config.toml
n_layer = 15
d_model = 320
n_head = 5
n_kv_head = 5
head_dim = 64
d_mlp = 2560
vocab_size = 8192
activation = "gelu"
norm = "layernorm"
norm_place = "pre"
norm_eps = 1e-06
positions = "alibi"
qk_norm = false
attn_scale = 0.125
bias = "all"
tie_embeddings = true
parallel_block = false
init = "normal"
init_std_qkv = 0.0297
init_std_o = 0.00542
init_std_up = 0.0297
init_std_down = 0.00192
optimizer = "soap_variant"
lr = 0.00292
beta1 = 0.95
beta2 = 0.99
weight_decay = 0.081
lr_head = 0.00737
grad_clip = 2.0
warmup_steps = 200
schedule = "wsd"
decay_fraction = 0.567
decay_shape = "sqrt"
final_lr_fraction = 0.05
batch_tokens = [65536, 131072, 196608]
seq_len = 512
doc_mask = true
train_tokens = 588100000
steps = 4606
dataset = "wikipedia_en"
Each number is 500 + 25 x the weight over its row's rms, rounded and kept within 0 to 999. Layers, rows and columns count from 0. Numbers have three digits each. The size before them is the row's rms in percent of the matrix's.

# up: layer 5 MLP up, 2560x320, rms 0.159, rows 1128-1209, columns 80-159
# down: layer 5 MLP down (transposed), 2560x320, rms 0.133, rows 1128-1208, columns 80-159
up1128 104:494530507579493508500511479503519502482534466472504509536531484547474485481491517489519502507491496510492496438512470501530517500521477468562498466538517446482506518521480486461529502544494505496511513509466528534498510466532480457482462525
down1128 104:458496495472478519541473501477500468520473475494520480499487538506533487531502481518495538508506532466510524519476459499537509528522506504493551466432499520540501498505475480486485522488525495470487482465520529500490513454493513538526475504
up1129 102:486500516482476523498522498526532502520535462541491465466474471500491493502470459503454493461575519513505506506500538478481518518513460485497527518453467484460507516481511534479512467521499502493472512501525469465493484489508490436464471494
down1129 097:526473514502456494433502497510503471520496486447508481495489572513509471490529469467481516490526502478506486497497495504511482502533519515517495514496541493485524477502525535520500519491512496500558537504517475522520486502464521481512481495
up1130 105:501532516464478495520501500494483512509500490494441503490532485500514457491449461512527481464459479528520521509488419493496502473470510472462539503506521490515502522521524529486523514459508543494528499472494469525518485509509488517481496518
down1130 115:467512501526488512528487526501523531474504544489470486491490487488516525479485462488517470518498520519509481484553491469504477531494532471478497484534467492483508501516484500519521456463489532517452488518501513533506527487490530494503479486
up1131 102:514493503482513489494531496500514497536465503480512457518414517502496519496515541495474513450488486483468506501477496518548503513518490522546511522538490482473495496532469486471453518511499474534516513520518487479560537508484487506508522502
down1131 104:472552508527508486542537520500518503525457502521478464493516520510550482515467523504485490475492465515505509513522468510495494477477533493507489501490515485471509512533537499470478500470530460500563510490528487506514517513530433486538450504
up1132 108:542506486449514502469475467565519529504492560521509501504546491489470509516493473489487538491505517525455518460517484492522515523471508495534476514511518508499505450472528510483500499528482518450516480513503500520528467498488489462524475486
down1132 106:504501486523505459469463473466472439542516490500546567492525443463534492524494518500554507497469500508508500539482472504505470495488505501524518478495540529518454464508486506514520495491469487471539532548493502504499520478478466545479467527
up1133 097:502494522471477489472549518500444510478464493489533508467499482517495529528496463439486543527498506480525457443516489524490493487509478529535489495512465497485485549519528494481463503515503471471501513485500493564489543495530478474476520489
down1133 105:470527495534503535533505447522507514533471482469521504492509479521471458468470489489457533500472510540504522504525448559547496550476482554514480510474465479437501521512456508465486518488485487493507502529512457492524507508502507450464476524
up1134 099:497528479460476538508450471486503491487572504516504461515477506508543515481499450522483488446479467445515507488489483478501507491481516529471548517509508505505528516503472502473523486507497435542491505422499511494447474506489542518475485469
down1134 091:483509498453488471537562504496459484498522516450516503498521515518486491493487497543491490516461477506527489503515542487469533484447513484497469520450510488540510528493511499516509517505539499482504525528492476527548480465506486478504478513
up1135 108:566523522485493548473493497510500466509487508487520491483495526515533486530506473515480513504499476544466485480487542509508456514481505493519424546533487496494502510481499475461517489486481471483492504495487510494477440490536469492526467486
down1135 109:513524460504494503507503451504475479503480511520465464506481512543505494457520521510529509484502457523458486483466492497483466482523496496492478507532490484511513488482499473498488466534513483534470498500516506499548492535496528543532447483
up1136 096:520449496453516498462442502501523500498497509477493509504488526517470485513488502508473514467503518501504502514523530495518498516524490493509484497500528464499502454449488468486506463476542478513536540468525497531557497521472503495530501497
down1136 093:513527505496493526482503488480512497491481436489505453460481566499531497500529501480558499486484525479479493530502525471488515513442537546449468468511502511546481468494430505558500489514504511483502481497496510500487508498498488500498488458
up1137 106:496462504528534506493458476505532468485514506473470508548485495486540529507499495525500544506515505535531540517455474488520483529522542520519475520501488464532511523535507492480470490527489533454467516488500498519515483515511536512516503515
down1137 099:519496495515520481462512525489504500458472440504524535488473539512496467486484489522465497501500517496514487469579524487499481488525449486516476488490490507500492472511522485491543480524486434492475509483526513474473457495477530574499536530
up1138 101:529544520465511443472491494496527448510559464499465488467469511493475490496504527510527468482486494524482477511522494524506514493509526509506435447495456501518482500514507490509494483515513468495490518491507515470453480474507529469534464460
down1138 096:493544487451487531494501492453500526485524503521480492522535507509475477497435502498510507488490477425548509465470486512508511475523464493470531497566532507517506510483541489491444499522481505536510521511536517508543472472513486539474512499
up1139 097:532523519531517527526478486503461510491542467536487502496500494509494497553480524459508453495495509504500487513516524511505513514487502474537506490504509516467508516502492484529484470483518468503510502524491465501480494503527515493538515529
down1139 091:476549499515508539516461511480510487509469525522511481512505546487474477474474522482464477503488506520520473495511492469507498496461523475479474475543505487502513506484508512515507536487525502499475502492506493485475525511508528528526524509
up1140 097:440513507475484506486459518527488522497465493449488463537470482505518533522485497483513509500471510516496532481550520505529496490530485511486544514474553534489477496570530477558495492510501484512528504531521529555518497467480570516484455500
down1140 104:512505460494497525488483505500529505474512543522478505511515487515510519496501470489566474500463500484516535490482536494442511506513544502485501512513508578514494524503526494524509543532479496469484493453460472557500523466506495557571551493
up1141 098:479503511499450554498548509493493484482546467508507525497501466493500525474501484516498492474525482503466510504575469519510504520503511500483499524536517506533474523504523503552496512502540451487461507493513468478482485501519509452510533480
down1141 098:509479485488518488493514554537522548496543448493487488485457540532497480486498487525522535484509485472523552490470495533510479498486510515473469561480504507500512486524505569499507515539512490484469473535496485521489494564487508494517508522
up1142 092:490505508524506498507526535512471476533487537483548550457469508524517513485499460476476497490505504515503504498535523522510520514561481485496509509530490525496479533480507495489511493506502497461510482480459524523493528496492477457547494510
down1142 087:458487483483483539502505500476489497490555449517532531486505505525448496502485498482484500509508535500509484536506489520501494515468516493482516502502505538518538517503507522473482500443494502452507522511483501507500523489513511463501479506
up1143 098:483512524483510558502464479543508490513565512486480501514501492551484500487527488529471496460482514504480519516504467502482484495486521520487532516496545501491491536515500531526529458521491504497480552503466464508490515489506518481535509482
down1143 097:513485510493487485484529510493540519506444522479527473553480507499533497524519481511454474500509534522456520514505495517523508479504506464471526524537474528482505460490461512488477506454504488499535496530513543473476475493484514494496483523
up1144 099:507545531511499578494489499529503448485507448487531507485527555470484489493482462522513487520506503530490497512498509463519508501463484508522490524522478473526490454498511519506519546521480462475487542486519501529538516481512480531556517511
down1144 097:507478497491499465549501534522516499528505465504490520507499505507511563495479486495462482477459456495497502491530519500506496521532458491536510506500507532530498507503532502447498496466503488485473532533497514509524492494493504503514472455
up1145 102:500508480471477478480478468530541440484527479511468487496531502484515513506468500484505535475473500523496516483519523533560468446495512532518494437492468484488516524515446501493496469461513484499494466533466503498495443470514484460482461526
down1145 102:476485481554496497506473505479523486485491532519529499496485482489510478468465503546502534491441494490525510481515501487509528487489501514544486483494455499486477487501519477479533537499502518501489476522512516499526468486465506481500484483
up1146 098:486424509482541505520526490476519480453457533512456491504500513519520531503496553546471490537500531529484487462487512496545470483508527503531486522519506513531538498467524469527506489522530486511457510486478494494457565508508492516496492482
down1146 087:477459495490494498498539492536495489519489504509481507476504509466528450477513508523512495483520470526480485486512526489447524490487503498532499480514583504510494482520460460484452522477516494526479511472508544485486483516510511481503516476
up1147 090:481488470490482464467545476502483492504509510440509459541526474512475482538534503517485488487516468486526533502478487485499541502483447501499508514502506516517506528522454496492484486495518507503479468483481451498491513507532548513506509494
down1147 091:455465496513479478461494464501475453514454509509425498487475513537498493495524489477507464515505510526540493450501516449512477500513494499490490518527495526510541492523478491518483481503518528545462496488513523480509502531514486511504496448
up1148 108:498546473478472488519496481503496495500528500514491509512511488489508454507443456495530494473519495524535522516474489494469527478498512501500513534585466551503501494499492488509483504465485452441461466461527477497487511526450502490517510505
down1148 096:531471538506494495500537482502502469483517525485531463503516505498440483521504529469482504553531487469477455493498459451534466512511507469494499518486512536492484518484506499483538511513530514481521533516502497490448479472537473450538481499
up1149 106:487476490487506470476453485522534485474568464482494463495470515481481460511516496502501497500461492443468490456486519486509499515444494522457504503483513500510449485503528506513520529481542501512492507510472527496514518518471489484510498494
down1149 099:490488473519524506517504479487471514434520482500507498455499543518515516482505503524533503484470536512500469448474521464513510512515499464481504537503509484506485480455509554540514518520511500483500497510457510511519488528504528534538504501
up1150 096:478542524504478468527496506518487466512470524506495517489491491495548506469453496513520491467503524533540526554528510490486493492514513513528438541500530552518494507501463505497486519502467540488495482476516551508489553479469496517523509496
down1150 094:530521486514483533464522462483459493482497520483508466503486467476482484509533465505505516516462533506496537491465507528561497490462483492528509484536452455498492509529458545503499519483503543523503464524515546487429477529506515532492501489
up1151 099:506542508546497491502486504474510519475512505498505498540532498524530515543427514513485538494519485543515501539525511515535506514496488499523478465492534457499505482478490475483496501459510475485482493468496501494507479491494536512485507487
down1151 096:494464476480489513515546529488493497480472475513543524474532460491511487488506500509516468502505498541524521482485499483523488488484518500502512507447488540499474489501462477491509510446513490461508497506488477441501453450498500502467439529
up1152 110:471478443497471491500475486512519551529490490488522476495447531515555502532496495493498450486488507517537522491520491553526468492493479504468540481502510519521531471473482498492497501492536461460488463529494518473507479506497523484480493534
down1152 119:480505492495533523524486503498532525500478469491452531497475512476488494488487524517480487512533504513495522466455531454524509455503540501458495530554486485536506454509509497516533486457518433470496498537491529498540471520505492485448493525
up1153 103:478505498488480539496473495506488497479449534493427483535517471517513526514541514499487494542528493494505516503535514496513445497502520452483515542463498510504502490472552486492491480495527522544485520528476557465458495513458518468534496517
down1153 098:495521514499495493472490500534536501482484545486466521480480468495532540525527450505478503494532458535502521525481506548446491459541483509476520473498508469458483468481483475513467484507525473532534520568482505472454500515489503518486513487
up1154 097:484478529526483496498501507510489493490505572466509499522466475496464502517525473494502522470458491465496461491516511602566490508527497520477481503515516511501473468462481539496510510559476492485456521516507515522505454522521496494512520495
down1154 095:505435521541479448511502487508549463505509505524551535512488433501495478511496468467486459488486501513489509503517496537481483485532492501444556493519512557503504508484486501487492498505493501515518505526451479519517521529424540538529528501
up1155 101:521528492479516516486511517468517508476534460566509471542469507520544518456453495495468501482509473504502537499516564456500496531462518456513490478473517482526514504453498557497525509471501500511523516467498492527481556529523479502519516507
down1155 111:497508497471531481511516517459479506489525497506499483506492510452462510486468480463481497525509488518508504507485504520529460508500523490492502522493554487544530544505525498449545506520516524497487497491443474513534520481501488494505495515
up1156 100:514504477545495500479502510499495518517531527504475491473505459506504502501480476535514490542511500477471516507502504519485537498509505488494529484527491518523480507473465538495464501529476478514494514493506545491459438514508468495521481538
down1156 094:499471514499464503474471514517549484570481541482531509518498492517448479501506519483517502506482461480528485481471481475485521516504491483512484480519443498486471435496481506533478514495494503519455503482508475483571465500461493517495504505
up1157 102:497536487512508490450505461510490515506462507471476435497491499527506524482532539510503508495471532505514492587474508474464505488567537470536531483483491505485514493494499508484495512505566503470468500477505489535454518527510501525483508528
down1157 093:544570495548539464491482479506451488530501461467466456506499500505475515512531546467506491499481520516508453507495501490463489492532467507530505452511448482516522495522486516551467485514511480477523468465536520548515532529495525499474481554
up1158 104:491487504510484534465516527481494521485530526479523528501508519476500474459501496511460493504509471493480529490489515478506498493505522488485504468476500474470514455513464473460532449499508487488425517489533516474482454472470481496491522516
down1158 086:486531578521516513504510512497493500538532475492452517424515546474509546473508497488508445511472468511523535523502508478473500486470515511491532564516499470504517512488536510492472468487469473528489507503485491475525523501512446512502504483
up1159 109:511502531477452471488440506550511510541517497526512466521493513485498533495535499492504509510476502525471504510486537461480511488528488490478542513535495445496520512467493477479554504494526492531453526503469545511517465450527514506527495508
down1159 115:475496484473485490476511513443509506472526488484559481512489517537506501534514520493525485503472514515506594509546527503534498443504490512500511508561494490452517501476482504475524470545503490506511485504494527520522487513519479496517519477
up1160 094:490514499501550502506495500508497491491495474476535527507502515472505523520497483483482512524469539521516520482518497524449549508527491514568495482514498487472455509490527509486487468457487540501545499494494490542481516480515532522514515520
down1160 093:509509533502468524544482477508513472493513490493470484530538517462512491516482521506484442515482521507486501477548477513454513482526501509532466487492495546544503494544493511468483476489544489528535481535499504520447490510488534486527508487
up1161 098:484532468524483475503485485512493489515536530521493480474501499503476534507483508484509529486480461473464475475481501527508489515523509520496541511446488488496457522479475497451539498498511503496547521462537474483513537504530514516467531442
down1161 101:508506499502530510518558510508545483493546506530513484447476512489532521496490472485456489482481489499445501479473511490476480517511548485518539494479479519483477484468513483536533533430498529471546497439485518516466461539520519491503509507
up1162 101:492499495473504462493573478503534519521487494506512473502428492503529469493514525491491502504520472462526495473535509503511487486530519480474517514497531506512517511527496449506488522543516540513543493527539533521493529482543470482517471502
down1162 092:490484544536504459559511481496484488504476483502466503467467537481491477530485504481502522488512496529500528520556460501476515505530491507523446508467511495512461515504462517489460512478522492505520504516477503491483497483546518461498492484
up1163 099:520519471483508509466455511505489438453511474535469473535459501470528461475501499501482537476510509474525505520524461511479519502513470534485487527492516485514497490525504503476555466495476440533470505499531499485464476547528504553474511481
down1163 115:483505529480526518498474477480469497469528473523529484482535506515519480501498501528500493520477526491535531500501467510538523531528475452484467508507535463485486512493515526460487426485548432457523500506525539463488510500468486528463509533
up1164 100:517526471468485531552519571508518496494516525489523528540469473506501534511488493491452521519520487458502508504526520484503490542454501512552477507485498489512481498467475497514491523512536493463509510481527505494502538469489511524469484507
down1164 101:536510480498525504449472466508459515528497476512473466472498498477511489497521516501490483489517504517492497473547491525437451516523521485517480479471559530541482515495512448487489474536526515473515492503501533470525525492499519500501468525
up1165 098:500512504543526489514540496497478453519516500507515459492532524473514523477539515552487507485533452532488490520471475524492464482497509491552494526496518466532489487534486489526519495545462495477515512498505524487500457519488463477492502509
down1165 097:519518480511486480460515486542482519498499528457496517496506499513447499479509427494521513517503482496538488515498501477501499472507496501501503516469503499473499523461492467506482493491505532552475479492515484514517447488499516506509511516
up1166 104:547488518470487518510505551510462462464506509486509535495550531484509488509445486499515477473524474458492522514477460498491440468502503508508519468513497501496558488470477541481460495502525545469501526488473554516544482515446490498489506520
down1166 097:527505479515499490462507509434522483524531508499517448489462542519496449474536542502492493520490514516491500502459535545451519529440470501502513473524540455485478508487499491528474511486502527516547466517490488475464467504471499539458487532
up1167 104:538572520490507562529470507498548509473480529519538499505499508503514533503513515513529493508514487485521510511492525482486467510509539522488482521498552445508508446451484511491544476497478485458500520513567492479496487492499500511506522471
down1167 108:489524503470492533481506471512494448510548507475510493503487503520510500462500507469521532484457526493526464505530488485465477502504523506495539453509520520537494484499476471529458465505539545477523481542531513490517495489502513541457519504
up1168 096:487534482478493527456508498492494467489476503461510507514479488532532505519500471465502467501496523517516499461507508451532503542496498460499473479556527545454493530472502493474496500507484480469495494512517532508471488507492488501481511498
down1168 103:515493482498481548505531513521556458526470470421523463470496458513504498502521478510501488499547511519514490483482482507517480497453488525509465453481516470563517529516508460486453528516509500521533524495498555501510479472464521510509492518
up1169 105:498518495496509528455503510420515520515517501473462481515529519469502513508492507514500444488511511503502489476475457505508517520536489482460479496505502471485500515458493518466547490503506475511544486522511481526485483551490492450483476489
down1169 108:514515526535548499511502512483507529542515462478506517502507506464529504501508571539534433494559507495461493507509492487482468549523512516446531493478523492496483545483475496477494444507497533503486463502470512487493526473481482468518527512
up1170 103:558530521503511467466535518477512506495517483504465501459523498506485476479487537519494491501480483502516511475501499465507507483518493542434465517544492495505455472487521543492521532484530463505527517468517502491511470506557447506535522484
down1170 105:482457505521487448475503479479509477503506481518471479496488483472468509498514511566492498464525487496536470532477482523490479483500506495495542478513498496483501572491470522474511484521511528501486511479507451497530511475515449495518512515
up1171 099:492516510459517489506553496496484475478525451475539497535490510539468509497530462534497486545504456501538510509498496504475499542503447503477505518527465491517465480500503484515476517474533500541506471492464540485538512528539456495489493541
down1171 085:511468486504424511488517488531470499503513498511505500494485500500488536472520502481507485545517498483529480478480502479485500541448533439464512498491486474503515518499496442502512519514514459490467531457507516486478512470489533479466509476
up1172 102:486546524494464483499504548490476510487497533520509498523535516503527501528508487471493494490493476512510476512514491504509473465498519506540471513499538524511506474447472519493485510468502484493495498499539496498493531515482468557496464513
down1172 093:516530525525487504498479540506492468522497523435433485433492510498484495542484503467494511500487505514540530510535550514513483508494535510510484457491497467477471468508533457492518481490488513515479481516476501530479475480487506516497532539
up1173 100:500521496463481511488500517498515512535484522489466457554488513439515480478422526506504487469505494536551507462524486516490519512474477496484517488510513490500512513487473542505511497538484510469495518517491486509505485557479527512541509498
down1173 107:468485487467490518519545520448515486487493514468474503542496487434474531511511502522560470501450498490497495521503536491500499520473487465499481482487496467478461477519501511472518487510550473483487547498491510509464469487484481492505484506
up1174 099:520488517499460456506518499535531541527499507487481480488505475535513483502484489478477521476502492533530480509500460495545453453511450517529518524514499473479538516487536529459490477497489489505467557537517453488525492489515477489519500485
down1174 099:559507534494482504461533446504487502452498478511536487496475494506520479516497484487505505494515490500477494448478478488512503532524480499502468472519512506500497511482512511484511471419498483483529496498496500503533515497480499471509533496
up1175 099:550500482502472496462481519444528501491502483498485531497478490464546509446504521525471517478486488540485488502503492524509522522495469498498485499504505505532489492516501446485493480513451487500527469504487464558541446487491490457519485490
down1175 109:496509481480474505474494516454563518483488468495495482478497460482553439523536457521507467516475543473492527475525494512508493499523546528462491499487491523483523509493489494512476500510523509472546524522473493493478536472514519539518544514
up1176 103:508515540489500466497500512470531510509475533460518485497451525476500501520469518510492501475527480500532507475529538530468489487497499467548515522537462508463466509488486499523509467511487489528507469471492490520502494511512489493502503558
down1176 098:397519474541486464463518494491505516504471589528492480493545501517498523540498478504493519455522532513497497470487494456538504491475537512508478497468501498502502527509544446506513503495514502524498506503459538494483518476521479508480492520
up1177 113:487507518526498541505461508517519477481459505469525479494506475496494500494509458532488503532452500488471518504462501530524506481470491529492497544532536483468508523529497509509437533466498533489507497551476541494522461508514512531466500528
down1177 105:471521489529494495491459556529496501526472529530504506517493487486480506490510470544536519516471470516466536507510519532557506499488454530485512501515510452494481545503459499536487520452489497452515479529514511470553490530534537516519523506
up1178 084:484512523492464564508438489508505541483513501441460492520502508481503538490479518512526472476475491454509496530499544470517494510553500463494497505507526484513511545503457504459477512521482495548500461489513476485521486506511498527492513549
down1178 099:493486480526500473519464502445514522500493481479494514523483501540476463526496471537525483513481469477497490543488532524473516493516463520505517500460479485530509503517464514505467512474525496513522475516498542488490517511534500497528507462
up1179 099:515504482525470472509443487496540510519515509521469443460506520525494533520527498460524529495444514524485514505528492488460497505494490522469470493519523521483558474522464507494447490538449568488498469488482519515540490463467530534502481443
down1179 089:508499498473527506519516482502504493517519533495489519489512499508541571543480498518515501465485472524437507556518466507505516485536485526462458504519499511490446488471564511478481489516483523495491508469523460493512505511533484531498494489
up1180 098:512499474466506471502543531463460492490516442519437502563483489533537506479517484504468528490487516498513520492503491508491483480461489514478464516492491531474465534514520481504488484498452466528455506503505469512448513534568481507543496497
down1180 105:489518477518481491485450463402496486530495467510487491466521521484461460514488475495476521484502461505487485419522514479516482491518538494487496475507532549524483496500499490504498509489506476501497481505502472490503517443484541523510507505
up1181 112:476516522512499502508509547505542506510436527486465443517492451534499486487477457482539521541499556490525476474475526463529516463476488515528508507468485476517477458495506479484533466493472503518487495473481490516511498479486502558484538530
down1181 113:463471506523504515511501516478514493494501525519518489456490481523508499463476493498517463513511500551488491440448483474492537464510487510494462497497534462524502418501521513474506489497490515571517525515470498484516484530494497519465479508
up1182 100:479542514515526551510479528501468529565500490524505521452553447504471492474549493499460502512483514512507507507477504453474489508517497480511505487500535485517483521481506507523472511513533460517528520480512468503489503561481467473522483508
down1182 110:492521532505517520509422500502472545529504505464456530466485516520513510512542477470500543554488510479480490509490489497447520546544518497462496512533486466483511482530520494480530488503506502522494488446505524513510507476524499494492489436
up1183 100:531482500546484512487508529523551466472555512453471464490518528538524456509521566498501503537545511536485535482469523491469495497443494488521481496484502505539485506522526499494512494528524502493537493481483506453533516503547471430484492496
down1183 101:543523469534491489524517459513473555515507530526454459512529499475500490498495517471491478511514491498467498460513515467535526509487489529513502494471486512492496480502528516506463511509461475461475540516505519503504508539570516510516481511
up1184 106:431504521487486439473516496468463496503521535462473479488456511508492513517507522501460474470492471487519477453496509517456514511456515525497508469509515505539541497482438461481480484525487539497484477511479480454498488495498493479515487545
down1184 107:510454535500545481484477502502472545520499519533502529493506475516464466560516436475483487439498462473501506496528471503497487500506509498464516466504462475496500487497477543516509487499530504464452471521502474487500535523518458493516488477
up1185 106:504517558470507498518467482524503464547494542487510496520486541533504539493495525499527451541499526514463458534551503491522527538434515505508492520533476493503436516494508482562529500499471475547535493461521524457463495462474478516543553502
down1185 114:469577478469509439535440462534505527538528532491468472475510489455492508527526486510508462508502490477492537518539513517463464530495545494498508549483489466447534493544475462477559470518522493496501498509492463511499517493553493482533502509
up1186 100:456537488486517473467522474503519502475452511568516517496494547446487492539458461462434484463506515518512530516527508492495532545539507555489502482525499486495533513512500509468497468526539521496464502505497495505532528460481483502523486514
down1186 103:544506529525481555491526514538514523457514513471517507487466490511455482511509488482464521486498529543505542513509477475533533489498496553519498486520471495496521512531527498529521475531518512531481498475495553501525513483475531498495483518
up1187 113:500527488510532519497500512491502508479466524504476508476517465501515476467479523511502482517494535536543501477521502473519502470488519519497531522549474496529494456466417509533507456526487512521506524520481510452481469491469503497505464441
down1187 149:507549485492485523534492489481512547524457545541491521490534516481494497504496487526511512506494494504518462467487482485488498472480530474518541529495513544497502435506443481507499534530496482521491553500466504471537517467520502446487466497
up1188 092:550458536490492490532498482515500486460505436483483520453565491525502487460487546490517543496527498486520452500468486492500484536479505491521470504461513512477536474509489500479481486518458490487506458516534488541528503497496504511467507494
down1188 097:495507547520441497482514524484525486462488548479513500484488534526515497475530478470518526512511532506535512543499517506497556480499485511493479525528482557483496497500494492514487521498459488521503503481509448506520492523502484524458561498
up1189 095:512515531474515484536478473457485506474468496525500483515511520504473467490473491456487503524488538479528460487507497448551503482532495515514496527480518544520511486499500537502520472540521500550462521532549491502485432525522548488493499516
down1189 091:480457502491475485483497494479507526466536529486509491492486503482494497487468492524528531496527528525488500512491502515442529522519525507497505508514499509518460515522520524487535485509510510474494448493493492497496542523491473506524522532
up1190 108:446542553434521480501502484523505474450485549495506473463480504479470513500485486499524490445524514466509520494529498500550495515502479510491515457512487486533485482524507542506497514473483487528515485507499503506517486542520482485477527494
down1190 116:485501505461563493521498495483537529498466556467506513488531522482501503486514507520508474528481518492542469504493531482502496498514492487493506538534524515515534485523477523552509505512513484555444488495539530514511496528492486485463502493
up1191 102:516528533497521511468467453476518505540499502464513485496492478517528504489500507529505508504500494481522456493471488486543457502492504482532464476483485477510489476493470463495452511443529494541543471510484514531526473489505536516519498504
down1191 090:505501545511480554500515500476471507497542500461542533532482496488476539521496495518509542483527485529496474491505492502458478482499505532489532499514503482503548489520521504494496530480529481515480499524515503524521510534487531496457541552
up1192 098:457542514491476548520497487473474517527533503493473503566511485469509491511542500533499474532503511492516461481477449499490492457479499496495521535520496537511510499469480535511500499492509519491477496463469478527455477505495524513505514492
down1192 105:484497469494491496496509475519509498526506540503496508501503494505554517507531487533477516487501499506458518494469529512488483542497453460553506436517480499496503461484500498509490505489511500510482518513520505513506518510494480498529494520
up1193 095:516489505491508478468485512547507528480503512509479512483530534450525528533530495501498510491466504500524484510421517536574498539520512529527488509465487494472513497508474499520465508541501518531491479467492508519461462509544485466510459499
down1193 110:503478531526521495533471518475513507490503514482530512507512474506553510531526520475491493495494512500501481501470543530495538498535541493537547512510479514513543440509537533505451501492509502484497509495488462513498519515525517464474491510
up1194 105:495520479522515515519506484498515508483517523478471485529453457520508527483460508475492490483546481495504482526458520515557490439505504489496520467553493512544454478475507534458479479494433497500548515475501518540476506482546530517525473487
down1194 105:538523483537507488481487424493505535535456518504511548531525501512536473514477514496564498541508505511518474492499491514510532462472509498501510509529511517465551488476474503538495527498444476512531490480515523488515485533507480516541482498
up1195 103:487521513453516475486434512522506528541420507564498517492526480508505434495478494494502519539498522528513531549503501479505479474551501521513505537543516457484476500502502496483447486510526520466520490463526508509521473504510521495498472498
down1195 107:546498486517503486446475491507483509507475513487487523501523545461502522502483558464505480463508474506516498543461522466501489501466517511486506514445538436512478498509496471516497505494501496502534505469525491441505503518542504470549518487
up1196 093:479500533484513474484506530541493499523535522505492461518527497491513474499463515527544494507488485531488498552548468503503523504510499446515519468521473481537508551500465462476508493493564526491536515484472471483499499494541493439552513527
down1196 095:508503439501473533513525505508530485470483485482506552502528496502460491515482488497493513494534538456512524455500493526515497482498495530448502525507532534523472459535529479491490534518469501517480536548493476518510500503492494520462488454
up1197 097:502473485490476548481480515519509509460463525506507468525514521456557525506475518505482506567454478478482531526471520494491498465508515517505479478479510467509487491507496505500522457504471505544453510487519535542568476513493544518493516496
down1197 091:501425534556489516471510526476462480524507481526511501505531508495470501506488490525484524489529487500485486474469507479510500487470506530516518518473565547498498488515481477493544489497519526525501489495515540484535507518522497444487503552
up1198 102:483495467480474487559496497500478497503521481504543535457501510501512512468525530489510474501474552525526519537500557475497527465474502478491504458504443511493473534491479472481472496501517491519477487484483519490509459481519481506542534505
down1198 094:508513517508549570474489484468475487507504549485528470506506507494499536495514519470519499518482508505519475476547504490488460504521497554492519468537482521501526482507515481521538491468492509521441504503509495485569505527488475537507495509
up1199 098:485522481471507496480464498534489515507534497462502510463508487509468458497498518495518498556511519471494469533474522555527486460522535510550486531506509485480487491495501502521511479509499455491472565457518483480484501496448525519547497477
down1199 087:490500502528504527489537465562515479496513504465509526493474533530516483509511509516511504552496502519493490500506492538529529485460505474490477491495493539518503492510510491494503487517541510495509518500469497511506509497509522519487523491
up1200 097:479523522518515510536543501516510530492508470505440505462484529531552439480521554503509511501520526552520494522494461489492490486514501506512510527510512511452478518448471501481509514490458514528459517505508530507438543476502532506508486477
down1200 105:504467519463459522530531546504518515547520517525486539472502481496535502476515502500535546457480475502454520504507474469531536511499500554534497514502496524491510505463457491477483474482489486499474513499504568449509522555524487501496519508
up1201 103:471508525513453452548473471509502504525521514489480457456499511512492455507531529517516471467526490515450523476489421495520508510501497461482505505500495503553508483486484488474499485455471498471476507451503451526478490493513472477504461472
down1201 109:533541495477539512510504510490547490515544464554474505522531513545539473492507539519497542516479487490487538506502508492496495487529487521535449459482487504490505487508518531487525516511503463512547501481485533529478494513475480479494490523
up1202 104:503517498454475506514491478490513512501508498484490468530510511475496504491532480503502516503507486496485512516502491487527498542481500525502539501436473488472488549496519511499496497479542465515473479489514474506528502511503506500540497470
down1202 110:526514510544495522510507501511503452511426495516514534518484511478533484525546565496494562510528523510509524457528521474521517480497472514544518529524499519515471493561509497509506489529524506488512528518503541468483480501507493534518501444
up1203 101:494502448487494509474525509462509519464468512490493510511498505493494497467507492476512477474490512542496470455511492471532500511556494482485501530497529514479522502511550521504521501508498524546505524497538506500538497520502516498507492493
down1203 106:485500510493504553528505497497478548490480486517521436469488471488503517461520510457533539442491535519493535473483523518436453450522490473501506528496507516525510481539521529511502566526510522482493485471474503517497506470511513491476495491
up1204 097:506515470524492533469559519508523493506460493493507471536465511485480480468487508515524487507517499512482513468512472528480487536497496485522565571491498440473491547498462474508493482497543501529535454539493521484480518519534489504519512475
down1204 094:489475497480523505491492461485488468509494496512524549482467508501520492503452479471490469492549493462515499497461505502530475479512500491480478492497544571511531508466496500511489487478485508477476527483524468480528557504450498502497528548
up1205 100:481525486474495498496519527424500490497516497513480456534502500503522481500475467504535562510516477484501530524485533572518526521498471492456443544521483473482504505491524484437491472545518500511467511514525558484483505498484488544528497488
down1205 095:483479575463488482499506507463516511555545478508504509485559503513492504533485494490522496512513538463487508543479480476503503449536510490469472544495489497514487488484485526516523528505486487470491499506525519509488515494472451474548498498
up1206 090:475494529517554518493462497508496477488505460530548501484490482463461504467524505480507533517495503501503438521533484542551457495469498429515473473525465513512535504524515522497433499517500492451481526484508519510484473498503553467526508503
down1206 090:506505501518473521511505507493474526481514509508452470537507451501517485519523474493480475485503485507486470443485511502468505483517518577478496520497533509496467507516499499512512501502503511512491457515523520489500525491504472493527488524
up1207 087:485524448498480476545552523482443534509484534498486494457519490477472472464496466499535500510466559521495489502478523472494495465467490499502491555530528494505466538478501487525484512514534560553501566501495496481527478491488494489568500460
down1207 094:493496478498527478525491489476535483516460510492508524495486500507531488512503501505511484497508440445494459474494498491514477487493503505500491419523470508453524509493480458502531532507514475484455534465471522474486543487488496508538506506
up1208 098:456512532520513469486525496512511507507468505531484492519520489501514492483498533467490491504482496525468468452490477504481513474481510495494499531478515498514502496487539503474484470522525512520482529465481501534528482512491507499507470485
down1208 092:487494527550490532448527494514485459491442494518473506509526541520517464453544531445541493481501558526478492466513503490522540508539455520501488509447511470532483512482511531568503508479481502529487506521515521502504512492519485488499509480
up1209 100:482494487507500548478469514519517487534481483488543515494475484506495501493494550486509505437502456476476481545487525532498481494508451510542470456498498476456532451497515512485521497547532464516492544529533506447524516502464503510465498493